Weights of a small transformer language model: 10 layers.
Each number is 50 + 15 x the weight over its row's rms, rounded and kept within 0 to 99. Layers, rows and columns count from 0. The size before them is the row's rms in percent of the matrix's.

# layer 6 MLP down, 96x192, rms 0.183, rows 0-50, columns 128-191
102:54 66 68 26 52 57 57 38 53 62 25 61 62 64 43 28 59 63 51 50 78 40 30 61 39 30 32 40 45 61 66 78 44 57 47 51 54 62 34 51 40 36 35 54 68 48 56 48 45 69 54 55 45 57 37 66 61 29 68 80 54 20 47 33
098:22 49 57 43 59 50 49 74 49 51 23 58 40 67 70 54 58 54 47 61 48 47 34 75 43 50 42 54 53 39 66 38 50 35 40 46 31 61 54 26 16 37 40 39 37 41 42 48 57 47 63 41 23 21 59 36 45 56 42 38 55 33 67 51
099:52 37 62 28 68 51 73 62 37 47 67 58 06 68 54 40 27 27 55 49 70 75 81 19 22 27 35 84 45 55 49 52 39 53 44 49 57 30 32 73 60 28 18 66 54 38 48 49 30 58 57 41 44 48 43 53 44 76 47 62 73 52 55 56
098:62 42 60 69 36 37 63 67 33 56 53 46 56 14 33 62 65 47 80 40 66 75 61 25 42 40 51 44 19 54 46 72 83 74 69 57 33 57 55 43 58 60 40 20 64 50 25 54 32 51 62 57 50 55 45 63 53 66 52 37 51 38 54 27
093:48 56 58 54 38 43 74 72 36 50 77 70 75 49 45 44 66 59 65 50 58 52 44 41 61 51 79 61 35 51 63 54 54 55 64 49 52 45 62 36 30 42 40 52 50 36 35 17 61 46 46 22 66 50 60 61 39 45 34 62 84 61 42 51
103:57 81 51 60 73 29 41 57 57 58 44 56 70 48 55 71 25 43 25 23 61 66 38 42 52 42 77 56 61 62 17 67 46 79 52 49 45 39 86 41 52 84 49 44 78 44 75 44 73 45 65 41 61 27 44 49 36 60 46 46 50 27 32 46
097:59 73 40 37 35 52 40 34 74 47 60 60 56 48 58 34 30 41 52 30 71 47 74 61 65 68 59 55 49 29 55 26 30 39 39 65 48 41 62 49 42 56 56 35 59 61 91 65 36 64 59 38 46 38 63 41 63 54 71 39 84 28 72 57
097:43 81 47 54 58 64 16 78 21 80 51 52 63 64 40 62 60 45 42 30 48 55 47 53 43 48 57 25 54 57 52 49 50 31 34 45 56 95 41 53 15 52 58 44 76 36 67 41 56 55 49 45 38 65 39 46 58 61 86 34 48 42 55 32
095:13 37 43 69 29 51 60 49 49 57 38 37 50 25 46 32 56 39 28 48 53 35 52 67 32 65 50 56 70 53 63 19 45 49 38 73 45 42 95 50 32 33 31 38 29 43 32 75 35 69 56 50 43 76 37 53 47 72 86 48 42 26 37 48
099:63 64 44 35 59 30 63 33 42 66 57 61 54 65 30 26 49 59 39 66 54 62 63 44 56 67 59 68 33 34 36 62 48 69 61 77 56 32 65 48 68 52 70 46 47 33 50 32 77 15 69 49 52 78 55 41 78 74 43 46 45 45 33 53
095:60 52 62 46 82 43 36 31 41 57 41 73 57 55 35 53 48 42 71 39 59 48 44 41 53 57 49 60 61 81 83 63 28 55 43 46 65 51 61 65 71 57 37 77 52 68 51 79 60 54 56 40 65 69 54 51 46 60 56 62 38 28 79 53
090:44 49 44 17 43 44 38 11 47 63 52 52 50 41 62 42 59 42 37 47 58 59 65 62 45 40 27 52 69 59 58 34 54 57 84 59 43 23 54 64 59 38 59 63 75 75 33 47 59 27 49 52 59 47 27 15 55 45 40 72 33 44 48 40
096:54 61 87 47 37 38 42 39 41 63 38 59 62 52 31 48 56 42 44 61 75 57 60 33 45 32 50 38 45 32 56 51 47 65 59 15 81 33 58 52 55 39 53 65 62 43 28 69 44 39 37 28 44 48 34 46 48 19 61 21 52 46 33 70
101:48 30 57 58 11 55 36 48 70 66 45 43 58 31 39 74 62 48 55 78 26 50 48 56 35 28 53 25 64 69 41 51 40 52 54 56 42 33 33 42 31 47 65 64 48 66 24 30 44 54 36 50 59 70 44 37 33 70 61 50 62 76 57 30
104:82 33 35 33 62 50 61 62 26 22 44 50 65 55 54 34 30 64 38 46 41 67 50 40 36 49 48 56 55 44 55 62 46 58 37 53 43 60 60 47 52 61 61 37 29 31 61 75 38 44 58 62 48 33 61 15 61 31 37 54 58 61 64 58
099:51 57 60 60 45 47 61 42 84 33 39 38 32 70 38 50 37 70 59 33 60 37 31 44 56 38 54 33 56 66 66 42 71 31 52 88 36 61 58 32 42 75 69 26 42 40 27 57 40 43 57 22 55 64 18 42 57 53 55 64 46 36 79 71
102:55 79 65 26 37 62 60 34 35 58 42 36 56 85 52 27 63 33 53 55 47 54 75 44 64 49 55 51 58 39 34 46 52 58 31 42 39 71 65 29 33 12 35 49 53 53 51 63 41 39 60 62 60 47 50 51 61 33 66 61 61 30 15 68
097:69 59 59 54 33 58 83 21 29 31 61 38 51 49 68 42 61 49 27 62 42 60 54 08 52 39 39 55 63 39 24 58 48 70 26 36 46 55 74 27 60 61 52 13 26 57 45 58 69 28 51 46 44 30 66 27 59 73 65 47 43 42 34 63
101:67 40 25 59 76 57 22 38 74 26 32 74 46 44 74 51 47 64 61 49 62 46 37 43 48 67 54 52 36 58 51 38 22 68 55 69 69 46 32 47 67 48 61 47 82 39 89 51 75 40 32 52 30 20 62 49 67 36 61 62 59 46 81 41
097:69 57 49 53 53 48 72 62 26 62 29 61 77 29 60 41 41 71 71 64 72 26 81 57 56 80 58 55 74 39 53 45 55 37 46 69 37 57 47 61 47 31 21 88 32 87 69 31 42 47 42 52 58 45 41 42 35 31 41 56 47 58 72 55
099:45 55 51 41 47 43 55 52 38 83 54 37 23 72 47 25 46 28 42 36 36 28 72 42 58 48 58 31 35 40 29 48 31 47 54 35 27 49 34 36 42 44 30 42 51 50 42 69 57 71 58 40 45 54 42 57 52 51 60 65 43 64 29 53
098:37 63 55 60 47 50 82 88 49 22 45 52 62 39 50 53 39 50 63 64 60 45 68 49 49 72 30 72 42 61 73 18 41 45 76 53 80 52 48 42 47 17 56 38 45 32 44 60 39 44 44 58 46 56 69 49 55 61 40 62 50 50 75 08
109:43 36 67 51 67 15 41 38 52 38 61 60 78 52 70 67 64 50 50 37 41 74 52 77 54 40 47 63 55 64 57 62 58 44 38 44 35 46 83 73 56 19 65 47 45 55 80 35 19 32 45 51 54 38 32 61 48 54 46 42 29 42 53 81
101:63 37 53 74 52 59 29 27 48 51 54 43 55 25 48 55 25 53 38 28 34 74 29 49 72 56 36 38 35 41 64 44 24 72 63 66 40 33 51 73 41 38 48 42 60 32 37 46 64 52 32 27 66 59 56 50 48 33 53 54 63 44 44 44
117:48 62 55 40 37 63 64 34 57 37 54 43 62 51 41 73 65 48 64 28 34 54 07 36 52 42 40 23 49 44 39 83 56 44 59 77 35 34 63 38 46 48 76 34 49 43 75 56 62 68 45 42 48 40 33 37 56 76 45 09 56 51 37 52
100:37 62 44 42 16 72 59 26 50 61 38 48 59 42 39 49 60 48 46 33 79 61 39 54 50 72 55 57 76 51 68 38 36 52 54 46 66 85 65 51 61 45 55 36 47 47 67 44 34 56 45 44 34 79 47 29 55 72 57 57 36 55 63 53
102:66 43 72 78 01 27 54 63 44 27 57 58 21 49 52 54 53 52 55 47 39 40 60 38 25 57 49 42 54 40 84 46 43 35 49 50 38 49 59 55 72 44 47 12 54 29 59 51 48 35 26 33 62 43 37 34 47 27 20 38 72 53 42 51
100:34 51 48 44 58 75 56 76 32 55 39 56 41 39 42 50 59 46 53 42 62 43 48 49 54 63 60 60 46 77 59 65 35 42 57 25 42 64 18 62 50 55 51 82 59 26 39 69 27 57 38 48 79 41 66 44 41 54 54 46 53 80 61 78
098:71 39 32 39 79 38 35 27 33 40 43 37 78 36 46 40 31 41 48 46 39 31 40 42 52 60 70 54 50 62 36 72 21 84 48 65 31 45 38 26 40 55 34 53 53 33 53 35 48 34 91 49 38 54 75 44 45 44 60 65 52 03 64 60
092:45 25 36 46 59 38 22 35 25 46 35 49 27 73 59 77 28 66 39 48 62 42 43 50 55 64 33 50 49 39 49 65 57 44 56 59 35 78 44 38 38 45 43 22 26 50 40 68 27 45 21 94 54 66 46 60 44 49 16 48 63 39 45 52
094:42 51 42 38 51 27 48 57 48 74 61 56 56 76 53 46 52 84 58 25 37 71 74 64 54 50 65 58 71 73 80 39 61 58 41 59 45 61 29 60 67 45 80 46 62 62 81 66 31 48 51 50 65 48 40 34 72 67 18 29 40 59 38 55
104:41 26 23 34 53 62 73 47 42 46 41 52 54 50 41 38 20 51 49 32 55 49 34 35 50 34 46 43 46 53 67 33 54 52 51 63 82 16 40 83 37 46 28 50 55 63 37 38 58 52 12 54 31 82 42 80 68 30 66 46 39 44 51 34
099:44 69 20 47 39 49 47 31 33 33 35 39 69 49 39 52 48 48 36 43 39 80 65 54 67 54 47 59 42 32 72 64 59 42 45 48 45 47 66 58 44 74 67 60 41 83 52 58 45 59 60 60 59 74 38 54 34 09 36 67 39 90 52 82
101:51 29 57 44 59 19 12 51 50 60 30 42 67 63 61 50 42 76 70 59 51 55 77 55 51 43 61 26 66 46 41 53 47 53 51 66 61 82 42 50 65 52 61 59 68 27 53 69 39 52 54 61 62 50 70 36 47 65 77 51 57 58 58 04
113:47 54 55 70 53 51 60 34 58 50 54 36 30 51 59 41 35 75 64 56 29 21 57 60 59 66 75 73 54 50 34 53 70 43 42 42 92 65 71 63 17 39 37 52 44 73 65 58 22 60 63 67 41 52 60 56 53 47 46 46 69 16 61 73
091:48 62 73 49 35 56 66 92 57 50 31 38 27 55 20 74 49 32 42 40 67 37 33 49 72 27 44 64 52 52 58 49 72 41 46 57 41 47 55 39 51 57 48 54 26 88 48 74 53 62 60 53 66 44 59 56 16 90 62 49 73 51 36 53
105:32 59 65 51 79 40 49 52 48 75 64 16 30 71 37 57 24 56 75 38 41 46 33 37 60 44 51 77 49 52 47 42 34 55 86 47 40 69 50 55 71 62 56 54 54 41 30 30 53 34 57 48 60 24 27 74 21 44 56 45 62 53 35 55
096:40 28 52 91 61 38 73 74 44 58 56 38 82 52 57 61 45 65 52 67 36 30 47 27 42 67 38 62 45 53 50 57 63 38 24 43 46 68 69 67 65 53 49 54 64 63 59 44 47 43 48 70 51 51 62 44 65 52 41 52 56 55 61 56
097:25 21 42 54 55 68 56 16 54 16 60 43 47 64 74 33 61 57 44 53 63 44 54 57 30 67 39 61 33 56 39 42 67 45 23 32 58 39 55 61 59 45 67 56 74 26 68 31 71 67 50 27 55 34 37 57 47 38 24 43 55 67 42 50
094:39 59 60 46 64 38 55 49 55 34 44 69 44 50 41 70 73 65 55 59 48 78 70 70 41 57 70 41 40 52 49 41 57 68 49 50 45 29 29 30 52 38 48 41 60 50 29 39 52 51 50 29 79 61 66 28 17 69 51 54 42 43 47 70
110:31 27 50 47 75 55 39 55 63 66 35 40 63 42 61 48 54 54 68 73 78 59 49 56 37 42 66 55 53 33 46 31 63 42 63 51 79 62 48 76 69 29 49 53 58 50 66 68 11 51 65 46 62 47 47 81 47 53 48 74 35 58 59 30
093:73 50 35 59 49 23 42 64 42 57 32 61 48 60 61 39 51 38 67 38 34 68 45 70 37 44 41 80 68 68 04 55 23 34 29 34 50 60 61 48 42 54 30 55 46 75 54 40 36 41 57 46 51 37 50 37 62 24 29 55 54 33 50 53
098:62 49 37 52 47 50 67 51 53 72 41 81 51 52 36 54 61 64 41 62 71 53 36 69 42 49 37 42 57 38 49 37 49 66 18 65 45 59 56 46 26 61 71 53 42 41 47 52 45 94 66 51 63 34 56 40 61 41 37 41 25 61 28 20
091:41 49 54 36 56 35 57 44 73 36 61 54 54 46 29 11 18 66 47 31 40 35 25 54 38 40 56 67 46 75 75 46 52 77 38 50 40 37 57 40 56 44 31 42 35 30 75 32 62 51 44 50 44 57 33 71 72 31 31 46 66 36 31 59
100:41 42 71 86 61 52 49 57 46 41 52 52 49 46 30 64 69 66 69 56 47 63 51 70 69 43 86 49 59 49 68 43 29 48 48 22 73 43 66 48 53 60 50 69 80 56 44 66 53 35 49 45 43 53 33 70 47 47 26 38 58 44 45 61
100:35 48 38 45 37 69 36 17 38 62 24 00 60 47 39 73 55 39 41 36 56 49 32 31 49 45 74 34 18 56 54 38 57 38 54 34 53 34 55 57 67 60 50 64 51 61 16 59 37 51 32 59 47 47 49 39 80 49 44 32 57 47 23 21
102:57 71 50 47 54 49 31 31 14 78 35 56 74 27 40 44 29 44 59 22 37 33 51 15 36 40 61 62 65 38 31 66 63 54 72 69 39 55 37 49 43 43 56 41 39 99 28 16 45 61 57 62 36 47 50 50 49 54 47 39 40 56 59 44
107:50 39 48 37 50 45 37 48 51 76 34 76 43 34 34 83 45 39 51 56 76 24 47 36 71 41 43 67 42 44 63 48 69 33 40 41 55 50 58 60 32 44 57 55 49 45 61 48 62 37 48 99 59 40 43 28 35 57 60 37 48 35 56 40
100:57 55 45 51 51 49 55 19 67 43 54 71 37 43 57 17 35 09 54 65 74 57 57 24 36 85 47 69 62 58 61 44 54 34 40 43 48 15 59 72 27 58 44 45 40 61 50 45 53 53 46 56 39 46 71 68 49 38 59 60 61 37 18 54
089:46 78 45 57 41 56 87 30 46 49 62 47 62 57 57 42 42 46 49 63 32 59 48 60 40 81 21 45 64 26 77 39 81 42 35 66 50 45 52 55 57 21 49 66 68 67 56 70 34 26 24 59 64 41 47 53 73 38 19 31 42 24 54 54
109:60 32 49 64 50 50 21 63 57 84 56 60 62 70 21 39 51 36 48 53 24 42 57 74 52 40 50 38 50 43 36 42 66 35 46 38 37 44 85 50 50 46 42 27 42 44 48 71 72 75 50 67 68 45 12 40 66 46 45 33 66 10 47 60